From a checkpoint of a small transformer trained on Wikipedia: 133M tokens.
Each number is 500 + 40 x the weight over its row's rms, rounded and kept within 0 to 999. Layers, rows and columns count from 0. Numbers have three digits each. The size before them is the row's rms in percent of the matrix's.

# layer 7 attention value, 64x128, rms 0.312, rows 8-63, columns 0-31
099:437397510520599517531637470534517490506452494581472418484565476449477539463455515481552440527486
105:482495522488507514471508476526536503519444467519548495488510431517546545505509442502449485534454
100:413479470558584560446512497515504425546459530526458461454486451501527547487548547489497540487500
096:448454503494560433471507540499473544475497481567500474477503519515476510457465457425559480431448
092:467544498521504471466530534532450548435474516500503494527458457536542526500495535517466557506476
111:530432481467492474515489460575529444506450516517542537528515459548442515560512574480490511535420
103:491482397503507524479473494495535596457543489497463517546485485499563490517500490531565536500520
099:558507488561522494473466494494563484523465461532504616526487444530541454477469569492479457451527
090:525473505457511468493483574500540506548521498493534524410502514527548519589540465461493444466457
097:609514480465541487435513522484521479483452547482510477527432529477525529477485488455508449530428
106:508446490445513514472537478481523469554493465457504508487505492527516555508574519529536410549514
098:448484434473556558442552459471444456461510481457503471555542563455509507503473511497495463596550
106:476538491514461427446537555556531459465547540442455467479551453517508449410556453521474461523497
107:526499508380469486589481547506492452532406572480480463548556509433505545476495515446494492581577
089:434472587502536517472463498447539462475551520461566467470450508452521515521585456475510574491549
101:519534405511530540537546439527510423469535548474533483494518534497503462571560467458409448533474
104:427536455535440516548516555522457541461607436473487536525473482468443572480494491556521442508509
093:474497468539466499500456530444458440439502537494504576536527512527463467511534471469461537451491
089:445482545495501479539453494576531512500481528481467497521506502506462506493510573494525491498551
097:468522536477519452508533506564422435490460415478482508536494515436468545479589525542524545444485
107:463514512588558456479530508520527475523502467521463499452560447485543541534476510425463533512562
109:467502494613555472503469558459485555547560468513448472463517472463511509488475532439440511520454
100:491494510429531505472478543515491472464565454566515492498468538551489380491493478575527532529516
102:492470523513531522561494585520440458444446569536479458468542533457532456481528490492470520483490
102:490523480562470483483427504474482453515442404471539430457518498462521468497490579467646503497528
098:486521470507497435531403541457510513468454459552495519531451560458475438493494514459499473529525
102:513421529477512449542438515445521537443469513520555477510507484416530467512532505565496520468499
098:462501513506458558462578490535578637541480471502533525573551523535501559508490578460525531468468
111:528460507551406435445521523464463523509462477492547564505494529488471475556513475558519467526574
101:548458500457452554526465543496535494457528520508556496490531398477523526511456562543513525558576
099:492460462611520486520436476469468542515487512484542470501428525531554502514479500493538551444487
101:415515470477528528506545449535512437510531504501453458487510485472527523469496554438482482469472
097:513520455466529471562502516507456592440523515423613549443545423501510482476458448415528479469527
098:505555486528511501592518554444542494541541473435457456447423481468525476494477485486541554502509
097:524517523429507550492464441533449473445584513519571496530464490475467471405484504460461428436559
102:601465476492542471452522473491415477517558530521509592494506564515476494501468539516512447511578
094:523482486609475474495461470534539407493520470607451563517525488473581528469481534442500532456442
101:500524455511428464561499423501501475558477483530436508547507471497554485578457400452489456490512
100:483555496554505558519491421496487522490459497505583533488477518494490522519441479465544470525440
095:479560454481504489515519521523552520551545427451538409472500493501529378471537600511494526500488
098:531479438507513428528411493485530519458518510452500517562518417444493450518470466506503456438501
104:397565491488481485527471444468477458469553554456504569440457454484506471494435508504469461510495
095:421499529502494448448479519484517535473498510430550497503461433489606488558517503567548473513523
100:546459493443461475595578525488567521509490496545504547454481517503586513487516518415490571524487
100:503525529550465534491501516449430500535498510458464483468501549499462572501481574485471513516441
087:532506432515493566436463529505488523439471471487521453412533475444535533578509503587450476494538
104:450482437492599517560420536480585552507523517533477505522502568498487496440498481547460517492483
092:461447449538537440470491525540481477465445525481502481461417477494486453493498462507548502525540
094:431515529507554517536525532515525480451498562483511422561526506532542509470508476522490464522532
103:456539515520533544520427555503562436548506563446515494460465550452511527471527535520450497431463
110:562435495464462565519387530529471500537450500520539492561496406496551417468475438559543541515494
091:564464548538567493522534527534507589514464453462455466532452498421532512484435485515470538534556
098:499473515499453489495460510463465452496431430421553502493491515430506499522425457489493499528518
100:441470505427557459552494517458504474490570483507551499531534555487504575560534488532480500514426
102:462469533434451534480473465514436486481488604504570540504596483503483568472455406469509499478528
107:489542517553479552594548445482437493497559446392504475550550506485564510499516499478594526466470
# layer 7 attention output (transposed), 256x128, rms 0.212, rows 8-63,72-127,136-191,200-255, columns 0-31
099:514529539450435522533417563523390545502497480498526526506423500568550504482529471536470558472494
102:569498485545484502498495482537517566533530500464447520500483456496473518542497578581538502523525
097:545504525551530505527506537539495514434511429473499595524561546506436559513491525500477576496468
091:509481490545511526540425499499468479476500449502552522515546478515478462507483467507455471442492
086:396513526521569505492547432545525501519510449497450520473509504507416466535510468491508514405489
111:508549455487445377523466528526490449545568472482506491471469526523601480509589511467537489500593
102:493516495429542578543516442488503467530477517526495451522519526503394502498458492474465416463551
105:492469495482549563474440409419462559452496542453496428581505506474508527537494455545462537523461
092:502453478464465522464455470517507535542457488451489496496563553474569480492473558537521518538546
101:452472518546520485532512490527516483465483488475473539532507518469499576501428554523490542523593
098:439572500481474532485518503494479420424469521525534508545502428576436488463439595420429506481479
096:518478509519484536490470547460491501455520529560508578482475468569450579509494514507529512421446
116:481531446528522542533513549518522468544431474519448484518527546490505541562503553490501514477513
093:506448482455527525452511489474523506474538562508542479456465410495569452477515462510526511447465
083:525474443517505528468509508464499530561490526530459477562486514448430515486487470551530459479518
112:499526514453462494523466546504467491489457479561456484512551533503536615502444533469529527517556
098:525426495505474537527505593508508497541475480540578510535522526495471479452452490339493475508496
088:549551523467497459534499515518534492500432407464487491409478465510499509448495467532510460509567
097:448487446486441475511542537471444492577508467542507457544463497469519484445522527463490426516440
089:467575469580506569464531535467503472477517507550508497447481468512540585419508528482513497466471
105:523481515517524516499465514499496535507506492444529552554503552541481468485562494512515517511472
120:498507531495480537525426475545507522405485495445553577504413514584531511450524504510547496467441
109:496516504442495459471530534549544424537466485489506481542538493411475534467489586504492462459559
105:562522410527469525515490552493444541492521460537437506426494455558469487500492495536543458501489
114:577527464456499557463515535568454454526496516537534477554523535588481494460571470445418504492491
095:472491420474489596518543484436455522546452517523469466522548514502513491503473460499502491472471
104:446467484483433454436521499503469528482476471509480485431453513470513477497495544523526478546441
105:473361539511508481510485456494499509481531449505474498450510532520489472437430524461461507593510
107:467468444503467530501475483488507484469463496603479417461408459501463496463493512479506528532438
095:453464540420496490483514518487543443518563449468524465553522487525459520461486471474488453505476
107:509535447522469535513555568458439501485588501509530502465492578444475461456489512491432527572499
106:533509537584504478492494575529512546529496435463495568540503461517539569560528546544468520522448
102:450468531504443413476524491479540458476507423569479552444511541502485514460493495536476528565501
099:590520491507538509521430487510497528493504475500520570454544497482493545555506459497490534396496
092:524491413596542519487453532455480521515487511528440453503560534546485515549520473506490524473453
099:410529502502504523459559578511471524427520518554476453466469517522484517570479500516546528497485
100:456521537440490509549418492507520444463569461441490529456542478565472527492493494503471477509484
094:503503495514510506465488541519509474427472546450550497503507489490473511523534536469472514520550
094:504492443540462512510516531493469525516499496548448494490519550525477528521537575404505546438547
090:584482460480559534547447493526443439591451497471522554527536519545478484516428482463519402465505
099:483554520481458570462570476483446536544456492511500469480513572524566559481490485521551507600503
115:517576475503455544550510567479426474481442456525502551544513469567453510546543525462557475510508
092:566495544515475467509467523530492461522487482457527450602497520400446494488471560495569506500493
097:478574526462496491450572545506550475538586509518487507523569522486590490493457480504485494478563
101:465516461531471553523488482493530549564547424529490569474460521558518512512475443539555512493548
086:434450509414508539577524486424555481543518504509467564567549533490438510454463488496451490509470
112:538526521481440468503475481572470454461548479458530530475487467526560531442524453413466473483501
090:520563483537466513492468495504472500443451475518525440512414558541497502471569497532472507475507
100:517441496513509498497492460508500553440537500496495537462457498526462532460499476471458536391465
101:538536508492560469505478464480504490497484446400517525533497498569590494516520435489520502445433
114:416511454416504514526556470499542455491538539580490442408481490483471466533465537489456417539528
100:481504486528559503495555489544464479443553593536490515416567533504449452526521460487509563456530
086:460487520461491530459513531523574447534513556510503475535567553458451483527513456558491495456517
095:522484427577449433519505513520461499517467541534459492503461440495533495427463524489555484542469
099:468571494509482489496519507481535493490518420500472404507442464519470495432541513570451443478475
105:491495418492503441503523469603516450516504465597519544450450475493457507520501490531513409531467
103:477419556475555515461540510523579520475426517523500414470468579463477553562422500511527511521451
110:523520566376522487508549534564543478466467510519452567557458505469512607513497494571472508457576
096:499443486477466499486477474438506543482518585449430451478476566507480542505478508497553515552460
108:479446567536492472511488555471519514462528521507478454505499463391514564475553545461491456499542
107:532525495486521501571578486506467474459515521450444464492518502489500570499464532526565510608498
117:550452473457492543570510494561609505487446522487496524442531543439461573576519506496485512570491
103:505469535549465497511416527506501478486499540515511534498499462516531543521515484516525465554533
102:523566521491524387525515530589513532494471531507480497411411533450471548517468536514452487459549
098:464459530448493403520426600583488577463467495419573486511461501551463508519462498473464459469554
099:557550525477518493545592539499553459518533482489494439519507449456527476376515524498501499495464
122:497467534521489606487494505479479454497502482493446516494516479505531491473618525525534438408431
097:440415562548515606447514524411526515496440546473482406503489476467548504537589444508504503492523
122:436476476457500465508471522429448567507621516438463462486460489510447464492453486517460539478509
126:508564494510547437518582507482535477588451417517472553545477490478478510516511436532463512461510
111:517443493493466550486419548591488467586509498462522445509513516496478533487480426555530518444534
124:438482540590501489539528410364463548497491514530517535457491518459585497522503552525486496494459
125:590450415508484564501537458506513584585460473539445480555513527569518509519436407516472484431515
096:509498497533549533494584446487414457485509535557557491494469396514566510579497550497503541572480
107:473486508549480491490527467498506496517507512547489524379451577559554441566409474553569581498532
114:534543567440443475562554485434521504467500461529463519506462516515431522546462509468511514568500
122:469421438455509525504516482484469501468444480477571491502494499567508546572451583551504461519460
105:504470440393538537460545467495497433523539474505447484509504554455498549466505484489477436483426
107:488450487485492577462470492453520541512475453475417530445488471415567435486583456527553515525470
110:505481517551459446474425491464554528489565462551453536579482589550520521466422485499507473490522
101:504468463453507455499471482545436443500493432503515521403485477569524427463496515454569525449457
107:426421550549562461463476474446574509493513524510482486461438469475529477455462479485518535477540
127:486555533490577449547522455424506507422515439481519444546514495479507560475532505487523495446532
110:442535448555597407456568489529445445394500570576498454490497445569492502512531507519506525504515
108:515540440629521565493535557492499441441398539486542539506484588540511492515515425499526554497518
104:487507502460540531499474469467476480479448476529481594459472461457511501512531525549507491439493
105:466450517490495447546433509518490485425521559461440495586514479482483497455580475520483527446480
108:445428553498482467513508544527522481432540454489521483463517544500446526571482515497542526461458
116:525470428497528484462498551472458469485515466502499417538498526557488480443520512485428518495448
096:481548504423467515539500477522554472566476547544494481521488415476519501408537450495480455442461
109:428474460531420537440450491459500505567501459492480571535448494453479502474457561432465539524563
107:561501479594531500460440427495576511561466413508465488529544464542561513469520508466483443481495
107:538483539547572464498616468533505487507507502548478484468461521438519562484510558501582456502472
111:489520530501553478526508489475515429479472547475601525519496548544519485505494484502532531534463
104:487447499492526498488501546540490508457585576518474568543596444487530537492494569506482574502518
102:453441468527472493476444495520527520497482474515476416500452449486515534461603482532434491535559
098:574405439507530535527404512487504521503465529442497483550493556493547444465499475508425459503471
111:490454550565500538492497513439446519521467534520541467516449515513573520469438555471417465476471
112:439558566489523442482535512513495545477468476515506475480522537516530582465480483490382548523574
114:510471523551511451514540492442479562553533511506458453563462554559481466529487504523461518462413
108:559489451440585388598517477479556507429500532538438498512504470536489497435567458500468511503478
093:486552450571508517431504434559489498463541544533498584518532508481475503474503496577507522515576
125:385485525498493466501520567499488470473526543513508520491559489524516486504468483521567547522448
107:434491489538459551489420475457460528459510448475465517422532536470596490461477505502509552507498
096:437525500494407571476491491484542516544491487486536507510495529498521474485523429495528575535516
095:496530462438542523517549554547438457529485535467503443546509488451557485520467472475504495532577
114:565581513550485495508488549502464487583478444418528496595514480463508448413466459497458513525461
099:495482507448434473519507501476516482445557587468440508531498476500430545467504537539491441504448
118:472485500465503482496472470470566502522487513447499515505510485460489482391512502437479537513508
113:538471469503481557511536519509485564454497515451566430567507584541462529545415476462524517503543
112:515513408498554602482590568499502419630530468487501539470589527479544471500471544498550509541486
108:533517414422489521513540460491478444445528506537475412485521558533487444471570541455496594516491
083:497517506579550481507437487462520476506519479420551541468509535516479496566508454491450454502542
080:468479412524450542510443517362478440500541460489498500459480569500462525524504500406472511544491
089:518567475474493545519474592550535505498503494497531511521499543505570468497467452496433473525472
088:478522498495430577453472460458498420506500508500471532522523557496497461573437520601499512504496
092:481526437508432563521463593547475449489467547582521461532411533568508508475468507496483512504478
103:462446575501493479404453438513556487476559529475552477508527511463491480462457428529463482479467
092:443480395503521450462508518545407545552456512474612453469447534522480490496475497513542554461474
092:445552440483443489561540510377494501456504532576496597481504485450463455503564483529608480471500
069:496569454486509494478528445486536492486578478474541482529484496409387498528602445522497485539484
086:493531499539457514459469499478537525482495524591554514467514464460383471508532459472516474479547
094:513530520503551357510551448460484553475510503449517472477511496466500421526489494540515529564518
094:540519577506540436497479384544474509513561484416527431479488515548523481480468525474479590517483
079:515487420474517552461470495540469470514403520573595521477432531440499539497437518515460536529541
080:571500502570455650470552442458454537435525490548491563449437521476522480500489513508488479482519
085:555490543475551437433437490529527490544522518399587525504494608467491484526473521513516437515552
086:498483507482498436509468501465512489504511411540446460515490378538463504476486551500433531501448
091:444484608521588382465519433599492498464570543462503423495476527532477494485505499530480524478500
086:461511455569470519553466515530522528480437509575480445511481551553521588500492481526508493535469
079:542518508509501458553509486406514431464525519473521540508553531437520494592451461535488537539572
095:535433568465558534442448372433483499535564465514505438503598498543533458487477474457393512463517
078:480455468529462597524389609419506493533461453518464511486416506442491541497552494577490537519447
085:461511468528522474552606521489473489512398529606424541483562466482491479576585544505510488518506
090:477489539525518494497479430513501497495487513425603461549450477532508567481406502516454542531542
094:593464564549526496558502497540457525540559432435574516502481510490503538581487433559427479459439
082:525502490470556526513532524521525517533479535517537544547466514474490526467501450589463503519501
083:511532567489456558549585524567449526536488548509513539553504463509492542438510507509514536458456
081:512550481519501584597564552435496454525514525542532554509434529521507543537418478443451528543518
095:511550422504426564545510606448475480497475525615462592491475443465526501484481507553529462493550
110:497464558479564514518487419523479552550650554450504461543560473509472502478491529439496485476465
100:495539477535603427431555387493450539485472473526546479480440501515430481516535471471479576508479
084:553497507477420527531535532479519533569442500590427485527591493501528488556477515501517484502478
084:554575527451479512526468587471554565424455469490500541562488483488470515509492382505485510483612
083:488547595532528431523541435496550450453467519556461489518463460554490510537518480547503522459488
084:442548446498479491526567555549477520456462570573501535550481494499513495483594492447527459514471
087:516516592522557520502543417434513516487528491449457441482531487502515466521555454504447472539450
082:549468634425567478513455421529477533498484460401501536521479469511489503489555488558474522511523
090:481574546541405495498467594502483585497402509541479541534482492499447480540512501579572526502508
081:495515520469485513517530517490477556524521490487489530481513455412448475550516579493500463471487
084:524437583445541441491444553517552476524495478434474506529474449458437483416505523555442482537519
079:460514519595491523505462490518518495488459512510499540538439495467457498485449469488527580488522
084:469423564559622397488539541543572455530500495517488525485444455588437514500521501481463477523517
104:537389581557549459432467391480486480465559526470484425479492482516504491463500417475502578519450
085:504523455474477515574603491451479472454505584610486541517542516532489460526432470453448482482515
081:408555459466487488533454486542508518463455428509511534451521484523499473476487472511518443504525
081:511461519512462540413459426525494496483492446511504497509460454484484512488465466485504447511475
078:446455504530461451523485517526595477444515560520533458503472464579485508494557486506499501503460
096:425570507456482498508636425512446536473480542560498498524455450489482557471510569479560488511487
085:508475498452554535568524496464469488543531489556529535555585489487543525515457511510418521506485
077:490523526471582468497560458451475490458526571505571582566530506495521463584465549508487453479518
083:514595522581450447498547551561528499484551509547463467543495548496453501499563499420478431497557
095:472460494483528490461544452486462503468550555478506432453448497503433492513562533498557555489435
068:474466447503522557404439499517480510554433435537557474487499506497509492445558580424470517556503
066:510519472565517515549491479543529497468528495483554529423435532468513505463423483554500513550458
080:499441562473524533491411509508549435556507449456466507434484475525474471505564527490463480517490
089:497451556544516472536465523498536504484533506423516474488500521498452495491493520530464464517485
081:476512484474501519509464617513518572495483534524505542441450543584520504446475425563471531451465
093:438549571482404467470439456506458539501572480488534546507549480422546454482532489488447512453490
104:472486513571478490522487527499457508545487540456551417539517544544484469447515539512551432431528
106:494514551482475418542463494513495522455504527472535468502518484492492515476551520506524473500494
101:496529538450506551480481449395487524565538489490498553491522507437517518543572450504476494459495
081:554504475547462438482568460518538415519507500481469474448562495415467488517550430466502450521488
123:573538483536524531515469542480504494498524543526438514502496428542501535481519526542485594517521
106:520496594450466416564502502614483485505528450512491551499515525447450497461542525474449461533466
093:509429481539445435553561550530481504553480476495467463482505462495551543539530523475473479486431
106:502408452520568471540563465560499486455473546473495506500544471502470524486459493479499474459463
098:440469504500480493521507531553494546471526545451514452475567489492498475542498501498510553450519
110:515500550507424464573445490529498517493440521448487515490509491547492494517470454476503532518492
102:565462515544462422492521496518516544478530449523484555512491533489486471480491431522492481466421
097:535506520545541456576531449515407473545466498474527543538481509466533494572472403428564453491433
110:431555472531463531477429464485481539535463527514536441501518547589529468509509508548500538518493
096:469476424460528423517540513540539465520607497579450482489506468514542559527554443500460432481419
120:510490481512448559459500523514477502471486518508481391508499492493438460432465503606552537531531
119:462602526451519488497464549414477505496486487531541517428524465530495484511512531472398481451476
092:505510508539502604515473505518454484524429503517450490487467487492512418476449529590508560499525
089:475522559572424489537425504520481481525514470449497538506517431538480540479594447507510495458425
100:467495546572462552373509470482435527474484553447550501474549529477509485509496523472517520556448
115:484476477475514503493513464482500521517500570450573422503493499520454419451536397518527456422492
112:472534499449488475497507449500509474508515513500592478491511510419529473453506532441555477553526
093:509489517523485531584511519496485525539466565500403520519524439514512573541580469538508523515457
109:461477504445463551424464496507467544512494523460559467504579536484498473475505512494546515443526
110:462473530505471496507517498460485563470524499481492494495497477541494482466506559470468547485525
094:517432428499466565514561450452493504465466498496452506487572486555478454493480499541484527528458
107:514474542496447531470464447472484496511479504402477434514544498542466474456547442517539388518413
089:548509501464504444525468473512481460506571464487513431479460443453532539468509462447454431461489
102:449470458492551541531437517471466531496513498507565561519496532568530495480494519492437448491488
101:488478547529512468529517482534477572480536471438432553485493486554583457486519512502486521558487
102:446511463436514535498521505514485521508581501518494529519519461531473552450566469520523404526489
107:500534545515449500535445624515530511512558515543545417496505564487549466476494510551508462536540
100:452492528560532483488423541596535537508546489583486491473482501452493516555482502474527509474453
092:470451540480481485483479489520531505453501463494517539544518492537453545522512490524509492488499
101:473546445484517550496534514474456510477463503587454511502493566509520546503393578542542574524530
106:479477430471512455465425565463501500480471518456502452442524380484414479570458518508448513517542
101:484456451443439463530469482454575458482523498454525538397474474477521464504583509513497544465556
093:570430497514471457476482486492558481460423435510475491471440530526436570470498492455495520587591
101:461448481487531540401464568503475522471486534552543436505542479499544508476491478529574526462507
096:518506484471471439538569467468529518565543491537465570540483526542491526498468442450450488463471
098:438500475499517573457507446533471569466506530467504404486536498475502482457461549527480576546495
105:519539490502475553521523491497439437513522491516524526497573499450539507509508514546532496492571
088:544476481605514479538521529485524556506519536486504544528523520552447536508490531493525506490522
089:549515511482469448506473485534500428456484505510532435462453554460448423445548472512499548499483
114:513478496447560498496522493489498427514525548482549536500522444470520451559505517477465530467505
091:495530546472441439531595519564463481493546491483432531547527449480520543477526389539550449485522
111:619437536569467571481518430503512512468471458523542546484449545510528480515517498414504568561508
088:566527480571441518514553545481516485615541504502525532523461529529479478511469476514527464528533
096:553489494519487519480526530536516520521506489493520490493423543456507496479525480457515604541534
105:452519454402464508460526411495504616474512537474555521555576476500566523534429469481520510479499
121:502531478589508433527539464561509509503435487425487539472511525512514521511525516463490531556512
097:487525464467476461479410450541506453521511532485506426446486498482489483481539428523513493508505
099:571471548502543533516602500451559515457514542527455581503496544547492501541532472491505512520450
122:496512483479462546427507387541518490476518535505519494517479496421562494471483446502495539458510
106:496503500543510554499558532502469480493529551491542529560436467436545454468479542472500531490500
095:460497533480524488509472525539513527521462537555444493532421509515487546560464504460495485560454
# layer 7 MLP up, 1024x128, rms 0.356, rows 0-65, columns 0-31
094:446513527503457484510498530473528532517502518405439483457491484528530471461595559542498522494437
055:523485483507500482495485492492412557464475496458511502422515443479466519541438541507438509508487
141:531465528540419463523467524470507486459502515466516520558485514548528527496473579547506564449515
089:500589440523477546535517481482497499434488530493526504485515537480464460536497521421550429462530
124:412486474411472521457477489469509474486536556481466485500493533565572515539527452469569404565478
064:495490482378494462476475506509494469507508526444513518516430539473546545423535513448500471514531
110:520504484523592502501496550526447482539481526458517548488490485459492494427473509486512510440581
143:493503512579396511454481500505525506507448547494546372512429479506539418512572434529463493470475
142:472514444510502465453498546431536449588531505520455519528557551542485458535502469532508455500527
155:458447480540485478507483482477482528448553491513402510455431504479522527501546452516537525506498
058:519490505514543557478477559410507463509551513547511435530502452485540535532578510547497516527512
049:445498563517474508482428530527519452477474536530586476466562525440483517559555512492426520477501
082:582532506462534511486496592544613489485480489490509521450496424475590523490522513494469467476540
123:495548499527473571493487504521545533499455513375527513494489482508483416565583547473484484504398
087:514523478575465478405470426477479511560471443527481531506572510469448492511581508448502529427489
070:450533492474518477545567547494540515538585546532573434504529477412547456507472489497529507513568
066:515500560507536479495553566475497505518522508423536478587453450591541534477495494454502435532519
075:514455508509417506451397601481500485497477500467518524469454557518498510551556484478514555533520
153:453545458508550505501400478483482509459459479422476425439453516518498535581534507454485453419479
034:508532523479498567473530468626533472507504543520544488491443471463426494549475483532512503526510
090:532582483493469504490470480550522542514477516526453448494525536508486591583472541536504479467495
064:568472516470536465514532472582440506562436489526532480501528517484489523532455469537583485518535
176:435543518492570320526508531555505490417508607435537505493486464492529490445494476478524524520496
083:539514470498512477526431481511463486468506532486468485434522487470490497466486500461488515487416
171:490425461481479443540548509468545585453526525493503446531520509504445509515475463540401548524524
130:531483558605524536557494598531527516527568587532532503498471473526579484486467452456467551493447
102:465510398435507491533465497501460532536532449436448547537551472470565507533531508507461541509430
087:546568522486485491447561516542442459505519469519482489512502529519534506477496498452536478402469
056:573542480433480603577555481514543495553411500523508518515465522501448540495565457521552505499547
091:459507504430473488511459509534513554541446448519511446461505469468461450492541474397473534516472
048:517547534523455493533518487514576494447500464447535459500489490456508531473479547510502523479485
113:511460500464557489498514609464515497481480460526432522531486438473572492502498508498498512522513
071:478534476453478486548544526540508467496425473440506460504471528503479573509458470548576560524509
090:500471483473471493426544604386535496478504516498526476444478490479475484502463463437442523438423
101:546491518441437446492552509591418535530464420532529539512526511503503373494519455470481536547546
074:460522535492489511462499564518499523448463458556469497508535556566508472530584492513551538543526
119:459533487453486561447533541619486485511649531488496501552569521496481467507513586407509468526498
022:517426439514524521396502481552528469470488543523571507491485513513437496485543445514484497489493
088:456506512507521452386520529551481542459597544509534504563470483523482572509457447511531467481467
029:525538498469547498519484488501518470518493505463519438544509446558530487578459511508545545560504
115:575468505430489494488518543496442540583465569481455484496558475520535494515504484493435442480441
032:469515483505500502560460549562541446566508485468486546441500464523480556475603461424487542438442
062:511466464472477436512458536583500478520520455473494495520517490480503570464426540556457486500488
076:531415486480546445544449563501504472469425548524512472479455552508480456520514545459568486453476
075:459474571537431478510456508467477516502476501509491466482504486518586489499419489556470535445441
092:507526426398506546442505546510480422468477593556458505543481468498505483511524491477513518449473
193:411549481523575603646440402511627587507607405548465509524505475490495459548489498515515505494493
121:496517524527505464500438570441538479508489503496443443510470493453557463527504591560459567495505
116:506461499507511501488484564474570473576457488484427426449491438452507528450475500574561513460508
082:492520515466465431431452481584449507498537526562504481399553415476570549501484528563466461563501
086:514476540509426528474483505473578488548519514484446507573501510531455512488545458570418458476459
101:507480526471478510448512493481506533462576456453537444567525549502519522436443460479536570496500
123:516479481491489426471558553497521550409443541506491511434515536556480482530437523483510446556480
142:473598490555474498513535439491554537453485505525443428558524515491562579513451555486551492508485
013:541536513533535503384498477469442443403535482511480492500523454543494515503513466464464422462507
113:503490472473562451532495479536502473455555471543399504479499504548538471544510500549477541478440
109:518513540490469469597483543431476490474493464534517424491454469505529515563431491516515451516495
135:508474512505481419471502514504529532479527587530431509483546483521477493518495422529534454535525
120:515507456509468508460542453531525431505504474481517463456493519488492536479497431423490383477481
118:450464401538518538550560483525487489536500491439563493542464528513523487483448453507519580524538
114:459507438502445549475521501484463492540590481487503509484517510466525502596479445497542547487439
130:482487551594452495441491514433517527520506479462439507450476477510578510486432441578493468514467
085:456463460542509382429517484537462553531522471549509471514511552433519485448468490534499502549515
122:494481471526471510550473503499495389468528544484508563495457511451543527556530502434444524503511
123:517475433439474475494506587556510474521492509501570495515631510527504567447480584564434505452479
088:517567416542518503440491526546519482453465534450529503441446461574511564524517488446490534530540
# layer 7 MLP down (transposed), 1024x128, rms 0.109, rows 0-64, columns 0-31
100:484534561510454462583581520500526437498394565409572512516483523542492463547526566508520441524464
059:508517492474527553515529427483532515483419506513459546516423499522490554452489446446499434572543
124:478461505466504501387479558409416485542535487540527507497478396579491504501487545471511563552507
088:453517419495453442472506481384477498502551466487435490490555489504547565550515527456517529476541
124:541446512480545546466441519507527515538441518466454427474429599508511486563456439456522439519502
064:446443520523504507546557532514525431517492504521521501552546478565432495547497548508457503409490
111:542517512531444499505543456464582541497493494502427529431452562458520511477463548523530477555551
135:538566518498498436502483510494463537483488511502479591469519476577420500449566532462592509502510
139:527493491529490501508483507456508465511454548512493505494522490529560526494443418533525568479556
136:502558533493474535497470414544482513441500452506570600569588471524483486467493490530521483477606
059:466534449452492471531517447534501554461486530548413516486515482532521465466461448460536453444475
049:581492463478537574570490482455565458493500501568486446575489471517449460571473523415486434422474
092:491491475566514467458469438515449494587452496466511456493411539568425482582505506468516538439451
108:494522501513489475448465510506444487470491479560546494454516483481435532492488572447497511484588
085:463460563507503476482484512507538526490431593508446497613501531512485517512426531577497458497475
069:471527444537497541469458464521469499532569535536497483497549504504519511502444504428551406464512
071:528500480523484520525567443608602493537449509510551539530482485524476488479494531449439546453552
078:434555454466507555567541461488527522604495482535511448424496511561464517527422513487468507469470
158:498491520542575499527530570574573525532486562502532517436516365582414483471539517454520454462515
035:509485478545584448505549464577573481548491456441534473543532593500500500435541472529477446472481
083:466471513525508532471469588507517497420417515475497524448567523529560482464454528493404600469538
063:512514441560525520463415506458535554346519537435501521496477475467550480525516496480420510485561
182:456521578471526360549574568528474457320500648487510530518495448506457446481551506500475478505534
087:533480430556563565490521452510529565506469520506470515537460514554472439499509500571559479463646
188:472446490507526525483547544477507492525472488462491515509426500473472530493521556474493497515588
123:468468579590506479474603419498493501556460492507536579492449493503483524469471483471513568524437
102:513526500512502539497515506501556461482453511525492444481513557483450556501513510491533572563564
094:455461469481543490461492456446498439540511588541448434484484441512451510467474532399467502411492
053:490554460549617485503573440521484524478502540523484499588527548529507479513446533446579485461441
090:523520498537523524503532455527488540453442512468451590542490499449442540503528493512501467543492
051:510535582550546508429477452527497522537462486517521551540494519460384521520577525437516493534525
110:476531523524453458480470434551511474477455507465547426461405523453572451508458517460513500430436
076:437457465526512528557495474472497461497480517505523532495489529549388525518457532513447466456504
093:581537484590444521469523551531530469533408516498512511495513394503528512509473463520504533558525
115:495539473562559548486490408569473421547497450453482474466459462498444495489534486473556537508525
077:542458498500518580525592470522493484464523457511469494555502539507493497413592516414459590480510
118:519453439465548475509502515526448474486440470477433471517537557467458536544430543480497493456503
023:552558571538578514574565486570538499550513509527455524527419479484442488551519498512470537471509
089:515564496500463484600538456508507483567450463499514528523506478492484455522463533543546504515514
032:454490504500584521506532477552505529528422404481516543462438564442426459502505501519495465539554
116:510534487535436502561504456456495469481498504469497530490466552503493466495495529481478570532539
034:455481509503567564481546456559506565489480491515530492522506569455432455522480474564522457518617
060:469478488569538576536520493444541516427414519528528509494451500544450461469480518504484519525534
081:539546514504470546438512457522478495489491470541593501546483512464496546506536516516388545518579
075:465573565469444494513551503492512509556485506465498538486453442423491501501522551462570512549532
097:485452473502471501532403515466546472463477447423583503562544403501543450453483522489473448520519
237:504496498533581577648370484487534481434565469483508521523511437500549489489474561476483541532446
117:484507443498502480445538530510498516586484486498474431453526551539454519486510537492390509503511
118:463496486584498501491499436465515556492449538492494481505443494541546474458446497595559421520485
088:518445458465530551494509499497567488486564529577425490475446515518502471512502510489532473532507
099:504483515470459530500472451483490517484447472451415524506457492536509459545463445502479493447527
101:507448527479453483472546519525492496538441541462479424431498426468528468578511499512544551499495
134:493519447527443556471458448520499439469506488526515520457449468414430517487480583468527507524504
164:476481574526566515542493539466518556528525536479535513474422446477543564503494427518546500487394
014:494510522501537519591540513528568496584452502437485465512441503483392528516479504522527517574510
117:581518548514515486405484506465571475462526556453515475551517471542493564481495547530450464538537
111:481564509488509492497500430430487499537436503451475510547480559516526508492446481485595493506433
127:437489502561461603444547468473477575608534517495496445531491528538475465585457508548496483470547
111:425410464506519470505386540475541526435501446588574486511499479491494453555482498512570520480455
109:524514476477539557448484539498467574391550491494410552505532513507456466538495533473483494489437
101:486438528546461481509486524525506536508519447506504542534530542488523514407460457494508550579497
126:461519485561433545537565470500468551564514499524499459499443441516533523491465514524537514528497
083:498520549467463520553553539480512533471514499423508478514458483435525503497544444534570483568467
122:492465518510517485504549441486473555508430449490559536518501500437455547465474473509544511564449
126:526486499529525476489456449486560537450423505496519508532460557464544455472502511517515431488546